Weights of a small GPT-style language model, trained from scratch on English Wikipedia: 3 heads of 64, 6.71M parameters.
Each number is 200 + 40 x the weight over its row's rms, rounded and kept within 0 to 999. Layers, rows and columns count from 0. The size before them is the row's rms in percent of the matrix's.

# layer 5 MLP down, 192x768, rms 0.137, rows 0-144, columns 480-527
098,209,209,170,161,201,207,252,182,189,260,189,163,271,220,192,143,236,110,136,204,197,263,222,174,162,235,157,167,256,253,181,141,190,225,206,247,267,231,201,169,272,147,183,153,216,207,226,161
103,185,224,257,175,214,199,245,208,202,151,112,282,188,164,282,249,196,179,232,190,196,213,225,218,298,200,231,124,219,210,139,209,124,137,154,257,222,273,215,205,265,246,180,259,203,201,134,206
109,187,183,206,157,232,150,209,201,140,224,202,218,213,261,134,281,174,223,158,144,169,239,214,190,223,122,194,228,184,277,156,215,184,185,187,168,183,232,166,261,164,203,107,208,141,199,249,198
097,196,226,214,212,281,222,161,170,218,250,182,144,163,168,222,178,213,209,166,170,176,206,171,187,115,233,191,208,189,159,285,148,206,151,192,242,251,203,176,157,223,183,148,103,146,234,159,246
097,150,223,263,183,156,215,202,197,192,134,200,191,218,202,194,163,175,216,145,186,209,248,241,178,187,170,275,215,185,132,219,218,184,247,231,244,225,220,191,245,203,168,273,186,193,240,197,278
092,178,239,218,241,173,243,230,252,101,157,190,212,232,236,223,217,194,192,205,179,188,177,151,218,240,225,180,172,142,170,262,166,187,200,236,187,187,231,195,178,241,168,258,274,247,198,152,200
109,186,195,205,137,266,230,204,230,225,184,150,205,232,208,180,189,151,234,196,173,154,194,195,169,156,231,144,175,184,120,218,184,197,208,231,189,177,179,184,175,210,212,223,148,204,214,228,275
111,153,173,188,193,269,171,220,148,218,193,202,240,262,230,172,199,207,186,183,232,161,207,222,239,160,154,225,146,181,215,195,180,235,193,208,135,199,211,245,226,198,249,188,187,203,132,157,113
101,107,215,171,218,181,213,186,189,180,131,196,170,242,179,223,232,148,238,197,241,179,176,123,201,191,149,116,265,210,200,237,166,192,141,190,169,181,204,179,183,273,240,173,252,161,135,160,191
091,228,242,211,143,111,151,206,254,267,228,281,151,183,227,188,124,300,178,256,219,229,192,180,256,277,208,193,176,222,228,211,261,195,166,261,249,235,141,180,168,230,200,122,182,166,167,174,185
098,234,235,192,151,296,262,236,241,197,195,253,161,194,209,229,147,217,138,290,254,251,190,156,191,163,216,203,188,190,168,150,251,276,172,133,204,154,255,197,184,145,162,250,231,175,206,275,110
099,292,217,235,204,135,193,234,202,208,179,156,198,216,151,211,234,182,207,185,210,280,261,239,219,234,191,206,192,223,219,205,233,202,147,255,197,214,209,197,178,156,67,182,151,194,219,202,227
098,164,134,172,288,125,211,204,252,190,229,243,208,225,201,190,220,179,258,175,223,237,230,219,131,256,147,232,237,239,186,258,159,170,203,99,175,197,242,231,167,201,231,259,184,202,205,185,260
105,263,219,189,213,272,235,166,220,219,223,147,150,114,116,211,209,192,185,252,190,224,155,124,178,243,196,213,264,175,157,174,204,191,173,289,200,273,158,195,254,245,234,316,300,187,204,200,195
101,207,148,181,78,184,120,219,202,153,190,176,280,204,271,247,208,197,194,252,194,220,204,247,278,171,160,174,204,115,169,285,148,233,214,225,234,291,187,162,161,172,139,165,124,214,247,233,187
099,162,240,175,220,214,213,238,182,246,222,183,224,169,210,159,188,183,250,228,252,211,191,184,185,234,173,177,228,189,149,214,197,149,149,157,133,151,155,227,181,246,226,191,185,193,196,161,196
096,209,151,208,259,237,209,207,257,203,238,188,209,231,122,252,243,174,157,209,124,28,228,242,132,155,281,214,201,202,184,223,189,217,170,230,211,214,160,231,197,179,255,200,155,136,238,231,193
097,164,207,167,210,233,199,206,99,235,166,196,174,243,251,177,157,231,194,195,213,164,144,173,170,274,220,168,213,240,223,208,209,227,216,269,189,228,172,197,129,107,160,165,167,169,186,268,183
103,233,193,185,195,222,183,237,220,190,235,152,281,240,221,189,138,155,178,214,207,201,207,251,172,149,285,202,235,188,192,208,229,256,267,268,155,174,233,138,233,163,151,208,231,227,193,237,188
113,213,213,249,143,218,206,197,248,199,163,185,195,195,187,282,169,164,255,101,141,239,331,223,259,258,224,249,221,266,244,171,195,263,217,206,213,238,232,199,119,196,225,237,219,155,212,215,318
099,185,199,210,239,153,204,119,198,193,200,235,211,241,198,223,125,212,204,228,266,199,175,194,187,149,226,244,167,210,179,232,154,204,314,287,203,130,187,232,170,240,192,169,175,225,224,238,188
096,221,241,186,168,187,163,247,166,217,196,176,247,193,200,202,180,143,222,205,173,170,254,230,139,156,234,207,205,202,190,137,152,206,212,234,206,213,129,250,219,277,180,256,196,204,178,168,209
110,197,249,147,192,238,113,216,223,202,229,222,196,193,240,170,215,185,191,162,221,240,134,180,149,155,227,193,222,216,140,239,158,128,120,220,204,228,214,177,137,173,199,234,207,283,182,158,221
098,263,179,215,214,159,193,122,241,152,171,204,194,215,244,208,193,167,211,226,189,136,133,160,190,268,196,162,224,183,167,247,187,101,126,121,204,202,126,145,173,228,168,191,169,219,224,163,226
098,174,264,222,197,176,181,221,201,158,194,191,236,122,220,143,109,245,190,212,172,140,73,218,180,168,191,195,228,203,246,283,170,218,202,205,195,230,163,115,222,223,196,238,224,205,197,161,198
102,226,198,142,171,190,182,167,174,238,225,246,207,204,206,191,213,244,223,217,166,155,179,182,243,254,185,168,229,221,207,184,172,198,128,204,236,163,176,251,193,148,149,251,286,155,159,234,165
101,221,172,202,141,206,188,270,217,211,175,220,194,143,231,157,241,216,170,204,154,289,263,228,245,225,182,166,137,197,173,152,163,224,217,206,189,156,246,197,200,298,215,186,100,191,217,202,253
099,186,196,197,184,149,244,180,207,173,165,182,193,135,117,272,251,149,198,213,245,216,153,225,235,181,250,155,238,207,198,218,224,319,180,283,206,126,168,220,201,192,234,185,191,279,185,194,158
093,226,164,213,209,217,157,259,238,166,211,142,259,150,201,167,197,168,177,212,169,228,244,121,218,176,194,240,224,144,178,267,265,176,222,247,158,218,280,237,178,139,193,244,189,200,174,159,176
093,156,124,147,231,202,178,136,196,208,245,195,208,207,188,222,176,103,156,209,197,129,170,220,180,211,264,215,196,175,170,215,142,176,281,232,209,139,227,176,265,268,198,223,135,192,211,173,208
095,244,176,227,158,213,189,167,216,142,173,140,197,132,209,165,232,176,196,214,202,288,171,176,282,183,173,198,258,192,138,193,233,202,249,217,158,124,207,189,159,199,131,196,160,203,165,221,227
101,178,196,186,168,201,137,273,198,252,179,188,189,176,222,216,204,284,204,167,159,287,181,164,192,136,197,142,128,220,263,227,246,191,196,195,212,192,265,195,176,207,282,351,213,136,227,254,204
094,174,112,185,212,161,197,168,189,221,176,165,216,213,179,276,165,255,249,243,202,264,178,192,290,197,213,230,200,228,194,258,234,335,186,129,220,207,191,232,217,175,254,94,217,314,200,231,178
094,188,183,263,225,253,203,183,179,173,163,162,259,207,268,182,173,275,252,179,241,252,188,121,225,173,235,189,227,264,254,203,252,166,269,126,263,199,134,201,263,181,160,211,157,214,215,193,255
157,220,128,188,235,198,177,182,238,178,212,288,214,223,209,295,231,278,214,166,227,144,207,128,206,119,213,128,174,164,169,191,214,117,172,170,107,224,225,207,252,211,101,189,136,237,218,159,176
092,175,266,223,116,197,256,211,182,158,197,188,260,185,196,260,229,235,187,202,221,185,201,180,186,200,241,184,192,267,254,170,162,224,187,273,275,210,242,197,181,189,197,172,200,236,254,223,178
106,206,236,222,177,210,208,187,139,172,217,154,181,165,199,168,186,180,186,275,157,228,189,132,236,258,155,281,216,240,181,224,229,227,184,204,199,164,184,211,230,113,203,254,211,215,144,212,257
098,209,204,221,235,160,219,252,124,169,187,234,220,205,267,232,207,199,171,165,148,197,168,151,181,209,173,166,217,110,211,212,176,255,138,241,298,178,288,232,250,178,202,221,141,190,195,181,223
098,112,171,183,224,188,219,211,201,116,169,151,225,157,211,117,184,228,230,198,236,200,215,194,144,246,208,99,129,170,240,239,157,164,164,220,185,138,224,180,142,288,300,164,188,132,242,154,126
103,224,208,199,220,206,198,195,208,209,165,246,139,158,185,142,153,176,245,158,222,259,148,183,215,219,214,194,228,166,275,128,241,234,195,228,184,150,229,180,193,145,233,173,151,240,277,219,191
099,152,189,231,169,157,233,185,167,176,201,167,81,133,179,179,173,182,210,169,130,189,215,223,208,224,217,167,227,201,166,290,259,147,118,165,175,225,88,221,137,189,207,244,158,175,203,169,181
098,148,145,227,182,225,228,183,191,225,182,302,136,199,215,181,186,240,187,144,213,195,284,214,214,215,159,184,156,195,234,275,182,256,248,235,303,154,195,201,176,218,181,206,209,149,185,191,302
094,210,184,203,210,189,182,209,197,217,185,197,220,274,188,229,224,252,205,219,239,233,234,169,188,185,209,212,231,135,172,215,221,246,131,297,184,175,165,250,208,217,188,261,235,243,187,233,215
093,246,216,201,148,190,227,138,203,231,153,293,247,190,201,221,262,249,203,219,203,247,159,107,172,167,203,162,203,222,168,136,228,172,146,179,275,187,283,281,227,176,254,251,253,218,162,246,173
097,163,218,206,297,171,213,164,253,186,147,226,186,239,117,228,173,186,297,167,272,191,193,110,205,226,129,226,261,186,162,230,142,198,195,240,236,209,139,244,154,207,274,160,213,229,161,201,189
098,119,163,213,233,222,164,172,164,210,246,239,235,245,196,178,207,148,178,203,172,162,253,184,209,152,178,125,164,204,208,185,235,268,201,158,162,205,286,201,155,191,229,140,177,123,119,156,233
101,182,233,205,224,166,188,196,174,184,252,162,217,169,168,199,180,242,239,193,197,174,188,138,156,216,204,254,223,239,185,235,258,193,244,177,176,192,266,160,253,234,191,194,204,197,225,148,221
100,189,218,185,204,209,231,171,160,149,153,144,132,183,194,193,238,189,173,166,186,263,221,217,254,193,180,200,194,126,163,212,226,201,207,195,162,240,225,153,193,134,272,273,243,240,165,228,264
100,281,179,227,262,257,206,268,269,166,255,177,137,199,239,177,258,212,185,161,278,231,199,311,229,126,200,181,215,261,245,182,225,151,245,132,244,221,193,226,265,158,233,178,205,208,202,169,156
101,283,233,213,171,163,243,193,223,205,200,178,177,211,188,210,171,224,235,159,168,225,193,198,224,154,214,162,171,155,180,221,216,186,242,162,193,197,153,118,162,233,215,273,252,185,160,232,235
098,190,194,183,195,178,234,196,265,259,191,145,215,171,244,171,224,225,225,210,137,147,191,251,269,194,188,244,173,206,206,202,186,210,301,178,281,229,193,153,154,219,184,149,186,181,181,258,166
095,115,267,216,259,151,185,151,158,240,172,165,198,190,113,149,154,231,257,242,189,217,202,139,225,216,253,210,245,217,162,250,198,174,195,243,172,249,178,233,222,150,156,204,278,140,170,184,189
104,168,200,208,125,229,220,211,189,228,153,178,217,214,171,224,225,208,189,221,198,123,238,237,185,152,174,197,253,123,208,209,220,239,157,192,152,140,232,208,208,134,241,207,251,166,199,215,220
096,200,233,223,147,123,241,205,164,279,221,234,110,170,189,245,161,147,166,208,163,144,141,171,250,165,168,201,213,264,161,162,205,185,282,233,263,164,191,225,246,275,119,227,227,193,173,237,149
106,256,179,239,188,176,216,177,72,147,218,146,217,186,255,191,178,258,86,190,209,220,245,225,154,264,172,182,81,210,135,121,161,163,147,191,219,217,201,155,173,193,163,218,265,212,163,265,238
101,169,111,162,206,229,149,215,270,212,132,197,145,234,186,186,268,206,200,202,174,252,125,193,157,149,239,195,245,270,155,187,230,195,135,252,168,236,196,220,212,220,203,159,194,194,196,250,213
110,185,273,214,203,162,219,240,197,224,144,207,198,160,147,193,88,165,251,218,218,229,245,195,231,161,243,275,240,201,194,223,229,187,135,150,150,236,192,126,201,186,153,247,202,239,206,206,206
100,214,190,208,205,268,215,231,220,182,207,201,152,251,254,235,145,234,294,214,229,288,253,221,288,174,157,183,256,221,224,186,236,161,178,222,174,160,230,213,208,154,209,133,181,162,203,214,196
108,218,251,223,240,231,236,210,208,132,182,157,197,194,224,192,300,234,207,197,227,188,237,137,275,193,206,240,161,231,186,253,190,179,171,246,196,155,189,205,248,166,222,317,271,303,254,190,176
093,145,215,251,140,160,219,313,169,151,148,225,227,238,278,242,253,187,203,268,140,171,204,273,123,142,183,202,181,174,227,172,215,354,202,116,246,191,210,202,156,252,230,127,181,181,189,254,258
093,150,165,158,256,192,193,127,175,165,234,148,226,227,201,209,160,217,211,181,199,229,136,200,202,180,210,239,179,165,222,213,214,179,277,161,265,213,182,227,221,169,171,267,225,146,211,207,231
091,258,203,153,196,210,219,189,162,225,222,226,96,217,252,210,152,214,248,229,284,136,256,223,220,173,176,201,246,165,154,220,167,200,222,220,272,208,172,106,170,149,232,177,234,160,269,220,114
100,243,204,206,203,181,222,135,294,186,195,227,175,180,195,254,156,195,247,196,124,193,224,211,164,194,252,257,179,173,122,213,204,169,175,211,170,219,124,154,249,137,183,316,136,254,173,195,227
098,230,197,202,244,188,200,178,195,232,195,122,177,233,204,236,166,215,173,200,219,216,258,286,162,220,184,232,200,112,207,211,172,190,302,250,198,242,205,191,187,220,222,163,240,187,222,240,201
108,126,193,142,184,182,166,172,199,159,243,293,191,236,217,201,246,146,181,160,237,167,226,200,209,234,138,220,211,252,202,213,205,189,173,163,202,165,243,279,171,274,123,207,314,225,184,244,197
095,218,243,224,217,236,211,183,242,213,263,233,220,224,210,196,202,215,263,213,189,146,200,222,181,225,253,201,198,224,224,230,207,238,216,181,123,161,265,176,186,246,151,229,155,172,224,190,257
099,248,143,201,242,216,201,143,229,218,225,199,182,225,216,161,272,226,230,206,178,193,198,151,184,172,154,243,209,134,207,207,197,221,227,204,216,194,180,210,172,245,271,169,230,257,224,162,173
095,266,256,164,190,166,182,221,260,218,223,165,218,257,214,173,268,169,144,220,233,168,169,209,96,188,192,192,152,224,189,182,266,214,208,212,224,217,211,235,193,233,198,207,153,139,248,174,237
099,134,211,260,120,218,157,198,159,153,240,248,162,294,126,215,263,231,189,183,172,248,224,188,223,143,155,157,177,206,138,219,198,178,207,133,216,161,355,153,228,181,243,212,273,170,154,147,232
093,219,168,238,200,241,187,161,234,233,144,209,259,270,175,199,263,216,136,248,223,178,207,284,276,204,209,249,231,249,169,156,130,217,201,123,125,240,146,263,240,251,168,124,246,219,219,231,229
107,156,324,176,247,244,223,117,235,218,159,163,213,157,201,194,183,189,227,245,155,186,198,184,159,166,208,219,238,192,262,238,260,257,193,219,146,198,149,195,206,289,181,180,141,192,228,230,169
102,237,164,215,245,275,178,288,193,219,195,176,106,211,149,222,179,175,242,250,135,246,159,226,114,135,150,254,190,166,180,229,228,235,197,247,171,254,283,162,199,152,173,256,150,115,193,183,254
101,169,177,140,195,155,159,145,211,155,154,220,154,179,230,184,154,202,154,212,142,203,150,294,145,190,259,227,150,141,217,153,196,257,227,196,238,240,224,160,197,135,211,188,178,171,177,175,151
099,105,187,242,252,240,222,246,266,265,209,183,217,221,168,187,249,192,172,156,200,198,173,180,150,246,219,217,200,282,214,217,218,89,250,212,190,198,241,239,262,194,246,134,172,199,134,202,294
099,201,283,194,168,197,199,196,203,251,205,235,209,165,250,169,221,185,223,156,262,192,189,231,189,203,189,214,159,177,258,207,179,190,239,152,263,296,191,153,148,169,237,107,212,212,195,242,178
094,294,188,148,194,228,185,259,152,292,211,183,230,239,174,168,197,157,183,182,241,178,229,228,228,205,247,174,247,228,239,154,258,194,120,196,165,258,198,180,191,216,196,249,224,171,188,216,213
094,241,198,192,194,148,232,179,235,272,233,229,276,291,163,200,236,181,265,199,154,245,173,215,208,172,241,244,248,171,209,222,164,197,124,208,249,214,147,219,203,188,177,210,174,169,155,284,167
103,158,224,216,214,171,184,203,133,188,145,190,131,161,187,209,194,191,165,237,194,181,190,233,203,255,176,189,211,195,150,174,228,257,258,242,158,132,145,174,241,194,191,221,313,219,199,195,194
092,261,212,175,166,190,193,220,227,198,229,253,131,162,164,269,161,232,195,122,145,215,158,249,163,208,234,236,216,198,233,290,196,226,207,299,178,175,243,220,215,131,259,241,267,183,174,287,207
097,141,223,121,176,305,184,172,236,148,220,181,203,162,289,217,136,203,148,245,138,98,251,214,208,221,168,179,269,234,237,195,199,270,227,189,127,236,242,253,220,235,229,208,218,233,237,218,143
095,178,195,211,203,213,213,134,204,213,134,255,190,196,239,179,226,221,211,200,174,198,238,205,153,133,197,214,213,182,183,203,207,223,189,213,193,157,133,172,228,196,188,279,204,136,148,176,207
104,211,182,261,196,184,179,178,198,148,183,232,171,183,155,171,199,226,202,221,207,167,191,227,163,180,178,208,149,243,187,171,183,177,211,222,235,156,240,212,159,214,217,144,255,161,238,248,162
095,177,238,238,288,172,208,206,203,204,245,239,166,199,126,195,140,240,196,289,145,173,166,227,181,225,277,177,135,252,247,243,229,239,238,189,182,234,186,187,237,81,337,167,186,192,253,213,185
103,195,198,165,199,124,208,238,162,168,197,152,264,142,239,194,203,144,156,237,203,216,123,211,196,229,206,210,219,237,193,209,295,272,176,207,154,211,230,176,201,176,129,239,219,231,223,191,183
090,171,169,202,117,123,263,241,239,226,131,135,240,192,178,218,147,209,248,219,132,206,175,188,122,152,175,222,219,246,223,201,184,201,226,205,177,221,236,217,234,183,247,147,250,137,235,218,196
097,130,177,194,190,213,225,163,161,221,228,254,193,223,124,176,220,235,168,203,197,186,184,238,160,328,224,200,180,230,208,113,262,144,182,162,273,175,198,227,214,213,174,163,194,274,216,175,151
108,239,187,166,205,192,181,182,227,189,228,148,308,250,174,251,180,281,184,79,212,142,147,167,232,140,148,179,197,240,209,209,131,265,297,203,275,143,177,185,250,201,189,181,152,286,207,164,154
097,201,217,183,189,278,255,263,209,134,159,164,240,236,172,180,234,155,215,231,214,201,192,179,156,138,222,166,177,77,159,235,262,218,212,168,139,220,144,136,178,192,265,202,261,171,158,209,201
104,194,246,216,196,235,197,191,248,246,220,213,173,187,216,150,237,134,170,243,227,192,195,222,224,224,205,193,201,162,243,170,168,218,161,201,153,286,199,174,208,117,290,226,156,201,191,206,191
097,155,153,219,223,251,168,248,268,195,116,210,241,140,197,249,212,168,152,226,245,137,143,133,150,174,256,242,184,232,195,202,157,191,179,172,163,242,246,234,167,204,222,168,122,148,251,216,271
100,206,260,251,146,106,190,191,103,219,180,178,233,188,233,256,212,197,289,217,251,210,235,177,187,203,192,226,208,317,185,297,199,204,233,170,246,212,184,200,289,207,161,87,178,231,190,139,213
097,194,268,138,210,14,247,230,179,222,243,161,234,162,174,196,185,185,234,184,169,184,258,219,201,178,201,274,232,187,183,187,157,252,267,230,236,241,210,102,260,133,240,214,152,229,196,277,135
098,163,204,190,225,214,186,241,223,121,165,225,156,141,192,238,212,199,187,232,204,259,139,237,166,137,157,229,174,285,221,200,208,207,264,183,208,164,207,272,232,104,181,210,170,171,230,200,202
100,190,239,265,171,215,239,101,126,243,183,209,177,223,195,168,230,178,202,205,121,234,240,279,175,255,267,191,176,207,255,194,162,169,241,218,220,182,150,179,208,235,258,172,122,246,156,186,198
098,253,254,212,273,246,184,189,214,170,193,166,174,210,194,147,167,211,240,205,212,191,207,215,166,206,140,142,212,145,220,182,207,94,194,181,167,234,168,115,188,183,219,295,253,217,178,231,212
115,152,146,154,219,242,167,241,206,227,259,211,138,185,222,135,198,161,167,239,170,225,116,224,214,207,245,165,228,227,117,245,230,180,225,230,189,248,153,154,281,192,218,150,203,154,227,175,203
097,81,167,154,228,175,186,203,201,197,250,258,213,185,136,237,194,187,242,192,205,173,190,215,189,165,188,177,158,240,221,177,158,195,243,184,172,252,207,145,209,299,204,180,177,222,207,149,213
098,196,214,188,235,223,162,197,312,201,154,112,209,253,172,134,203,189,195,182,212,205,210,254,198,242,147,284,166,146,270,219,215,221,182,152,261,243,205,223,133,173,169,173,142,192,182,203,174
102,255,187,186,171,228,176,236,332,199,210,214,215,195,133,166,197,203,182,217,241,209,221,206,195,204,231,169,191,192,179,179,183,205,115,180,277,194,167,224,188,188,183,218,156,178,209,144,173
101,241,185,241,179,224,180,176,151,200,208,155,230,155,211,245,176,188,229,256,225,314,253,229,189,178,169,327,208,144,224,211,176,190,167,200,120,248,224,199,237,231,111,134,181,192,155,180,255
097,272,145,157,150,235,238,217,227,217,199,195,216,235,269,204,154,230,185,120,245,105,148,216,223,203,269,163,222,194,192,223,146,256,150,198,201,158,158,188,265,146,273,266,223,220,176,185,239
098,203,171,194,160,215,192,226,141,201,174,235,187,162,265,149,188,184,198,155,226,189,182,141,212,207,181,194,225,193,205,244,235,318,188,164,146,247,213,170,223,232,212,229,256,231,257,185,181
094,168,218,220,155,202,183,194,176,233,210,138,150,231,195,259,125,240,185,180,200,164,179,227,171,223,270,207,246,238,242,192,159,152,202,144,200,147,218,195,188,210,201,109,254,284,237,216,206
104,252,140,252,224,224,188,137,115,159,265,251,180,232,181,192,279,164,181,254,176,201,162,186,224,194,179,208,188,262,263,82,200,236,196,201,194,256,250,225,161,199,217,160,193,155,229,173,236
097,151,143,198,221,151,159,217,199,254,201,113,210,203,133,174,207,223,199,193,224,243,229,234,152,141,227,147,223,205,190,175,207,158,232,175,183,217,158,301,261,244,228,206,225,134,166,156,221
099,209,205,98,186,206,236,223,185,170,197,181,213,192,240,203,145,168,224,310,203,214,178,221,169,214,152,186,227,179,185,172,200,121,241,203,229,187,147,181,224,180,226,177,175,175,150,179,141
106,302,241,182,177,197,244,205,186,194,214,190,238,200,139,216,239,210,196,165,222,165,247,138,231,209,150,222,161,209,210,129,228,190,195,222,209,203,213,210,185,197,116,252,213,207,173,206,172
110,198,226,204,199,181,232,155,266,183,114,236,258,241,150,163,267,208,152,202,189,144,182,216,221,188,161,180,202,192,194,106,179,215,162,163,198,157,135,187,147,265,153,307,183,247,211,195,188
098,166,141,195,182,197,241,130,159,146,174,163,223,140,222,165,204,176,181,141,278,166,309,283,265,222,232,163,173,195,150,178,175,226,220,186,174,200,195,192,217,136,188,154,195,195,183,210,195
099,209,251,272,175,180,191,153,122,140,179,177,161,138,162,242,184,183,203,221,195,173,201,206,170,207,273,252,269,152,226,200,200,196,294,238,130,91,248,206,153,154,190,220,239,241,146,246,156
096,248,248,199,198,94,161,200,178,159,202,152,161,183,186,206,174,183,179,249,176,176,228,149,223,230,163,154,149,238,138,112,211,231,122,201,166,216,183,218,168,216,281,142,212,246,188,212,211
095,292,166,179,175,123,204,133,195,161,148,222,210,246,220,162,218,223,187,185,176,265,187,126,219,257,205,246,183,170,215,226,184,167,219,125,208,189,213,255,133,152,193,180,191,266,183,198,133
104,176,164,139,241,226,223,154,160,244,276,184,209,196,220,207,115,168,229,143,193,149,136,168,163,224,180,185,174,117,206,236,176,183,256,172,152,168,194,213,165,196,199,144,298,142,159,170,190
096,160,150,192,302,244,205,235,196,233,256,221,104,231,174,182,222,158,206,217,153,190,211,192,263,129,202,216,250,220,198,143,150,181,237,137,227,168,153,182,195,229,189,226,162,224,236,249,166
098,189,225,229,185,246,238,218,204,256,187,195,142,201,174,217,175,115,163,205,150,158,235,197,206,146,252,147,247,180,262,177,250,153,218,227,213,176,127,137,152,182,221,137,268,202,166,198,155
095,124,183,214,156,204,236,179,177,265,222,195,168,186,257,188,276,133,229,222,168,186,197,195,134,186,180,187,155,104,183,163,185,265,193,217,177,200,179,142,170,199,135,230,234,201,185,169,226
088,148,183,195,221,228,215,127,261,252,92,205,185,203,188,141,211,239,244,230,198,163,192,234,147,142,208,236,224,130,251,247,211,202,159,165,163,233,195,243,208,221,163,168,169,181,205,147,223
101,215,179,197,143,168,179,177,140,214,173,224,272,213,202,215,264,229,251,147,263,174,172,105,251,243,174,237,195,221,212,202,159,211,204,181,227,192,270,172,263,220,170,181,269,173,255,153,178
099,233,216,174,170,122,202,190,140,161,273,270,171,206,204,193,230,211,216,186,129,163,212,207,214,198,261,196,196,173,194,181,135,234,243,171,199,287,237,166,163,193,200,278,218,178,280,208,231
100,207,136,250,163,163,201,211,176,207,231,201,182,188,186,163,140,174,223,239,208,256,207,207,168,140,163,263,198,192,226,219,207,219,191,270,180,201,300,200,252,239,202,223,195,138,221,122,165
096,156,146,231,146,175,203,271,156,208,162,160,179,221,187,131,293,196,188,268,204,152,194,168,189,252,262,246,209,157,206,217,236,238,122,183,200,219,187,231,160,141,235,158,219,189,221,288,226
098,200,121,195,229,224,167,201,223,212,199,211,199,226,225,232,187,265,195,196,139,247,197,143,211,203,228,172,209,248,210,265,190,196,192,180,215,150,215,232,159,186,268,213,171,170,179,203,199
099,202,237,138,247,135,189,141,170,156,309,270,144,141,208,157,292,193,169,130,240,271,164,162,205,237,203,180,209,218,191,210,208,199,101,193,179,231,235,180,215,152,172,181,169,259,155,241,162
097,294,207,163,258,293,216,208,215,216,208,157,207,171,237,227,220,173,111,129,159,202,191,270,171,180,236,237,279,185,191,109,150,133,280,187,193,139,162,279,117,210,138,206,147,207,231,210,183
098,146,217,178,251,153,222,214,216,131,248,234,163,174,201,251,200,109,193,283,250,150,174,182,244,195,233,182,164,204,196,210,225,119,206,143,201,194,215,217,222,244,108,196,189,203,192,252,264
092,283,207,216,159,118,211,248,200,195,154,257,304,176,245,201,177,277,218,148,192,268,190,221,198,258,185,121,207,236,248,175,205,203,210,136,135,227,159,269,255,272,169,157,227,143,250,272,184
097,231,174,172,163,192,188,134,199,159,181,173,229,161,186,203,226,211,146,163,188,202,180,199,289,221,219,262,236,199,163,273,168,257,144,212,188,153,218,152,159,181,217,246,203,227,166,195,201
092,167,244,209,251,181,230,196,206,242,173,262,110,205,183,207,201,129,144,187,200,196,127,179,233,118,164,246,249,184,175,153,252,231,268,128,206,137,163,164,200,185,148,168,185,240,211,196,238
102,274,196,196,253,186,254,231,231,214,161,220,278,202,165,121,169,200,235,233,263,232,256,172,252,277,219,234,251,219,201,243,225,218,163,234,180,304,188,216,243,237,208,213,176,206,254,210,174
104,248,230,219,196,256,239,262,274,212,205,253,232,191,154,222,165,189,181,220,222,204,233,236,177,194,241,190,133,194,200,189,199,190,200,194,261,143,226,218,248,203,211,224,260,232,196,160,250
093,205,279,199,164,230,140,225,248,228,201,260,168,245,243,237,200,228,219,197,130,216,196,208,200,188,192,186,168,260,228,184,135,212,220,235,260,193,199,210,167,227,213,290,132,192,302,182,230
103,191,245,194,191,201,151,239,230,184,194,133,163,238,213,208,98,170,192,183,146,191,248,190,156,177,185,224,191,195,226,266,210,198,197,178,269,157,271,121,177,200,230,166,307,158,213,201,184
098,232,130,213,244,188,144,196,195,240,257,211,153,181,177,222,229,132,198,213,107,154,235,252,209,171,231,177,215,181,241,193,187,204,235,160,239,222,131,165,188,246,215,136,115,171,186,220,177
095,251,248,252,148,229,244,97,204,265,202,254,266,286,247,234,131,200,152,245,240,239,184,233,260,229,235,185,262,183,198,214,114,193,162,138,221,160,229,172,114,244,219,180,204,243,143,215,273
094,198,235,209,251,169,259,223,139,131,208,200,209,271,222,230,153,179,225,225,229,321,210,208,219,201,187,162,143,212,145,192,187,148,137,171,272,172,213,296,237,100,200,80,132,200,184,198,194
096,175,277,250,195,217,192,188,203,245,218,170,276,195,184,197,173,198,256,183,190,167,49,270,121,183,151,199,170,174,217,195,242,189,226,198,205,167,186,146,229,161,267,168,272,184,210,185,210
099,203,249,272,177,216,180,242,175,70,223,176,139,272,228,205,137,183,177,228,120,214,193,242,192,234,224,211,131,270,162,273,156,296,142,234,226,288,253,114,201,144,292,280,178,161,234,153,161
093,156,146,183,168,174,110,238,248,167,193,212,234,229,184,291,203,225,236,236,183,186,218,157,208,196,133,244,177,234,205,172,225,190,146,269,254,228,212,169,234,239,153,160,246,227,168,251,205
100,194,128,176,182,173,188,209,175,234,182,137,214,172,175,199,194,197,142,99,233,243,231,203,250,265,196,184,215,257,217,200,202,189,282,177,253,164,109,177,201,235,182,171,186,233,239,182,214
105,162,225,219,267,228,223,211,145,209,205,189,164,165,238,192,200,160,183,204,211,222,232,190,172,279,184,163,270,248,185,226,188,118,236,276,151,231,191,157,136,179,172,241,267,182,180,177,180
096,159,185,279,179,120,265,171,151,122,172,143,205,110,213,218,222,183,182,235,189,285,190,150,213,268,149,204,181,109,218,208,239,153,271,162,170,231,162,163,220,294,200,248,210,199,155,193,237
099,231,218,176,180,197,252,234,168,230,268,181,243,189,185,219,215,162,231,246,245,184,195,276,187,230,179,191,246,162,139,194,172,213,165,253,218,166,237,181,167,196,136,190,209,227,197,228,180
102,157,252,160,171,219,201,225,202,188,266,196,196,182,225,223,320,183,155,180,259,144,170,139,187,214,227,228,190,196,231,193,243,134,238,224,241,195,225,212,211,177,194,157,184,254,232,173,247
103,166,156,230,177,189,169,234,178,223,156,228,280,266,204,184,232,249,181,129,197,223,183,214,122,242,230,156,207,232,199,170,237,231,187,198,237,137,199,196,196,212,120,97,180,241,154,136,179
103,217,240,202,213,220,237,215,197,263,127,217,170,224,221,258,188,205,214,216,206,162,158,174,203,232,210,153,198,129,196,204,211,143,145,239,206,150,161,180,150,245,232,196,154,230,110,265,245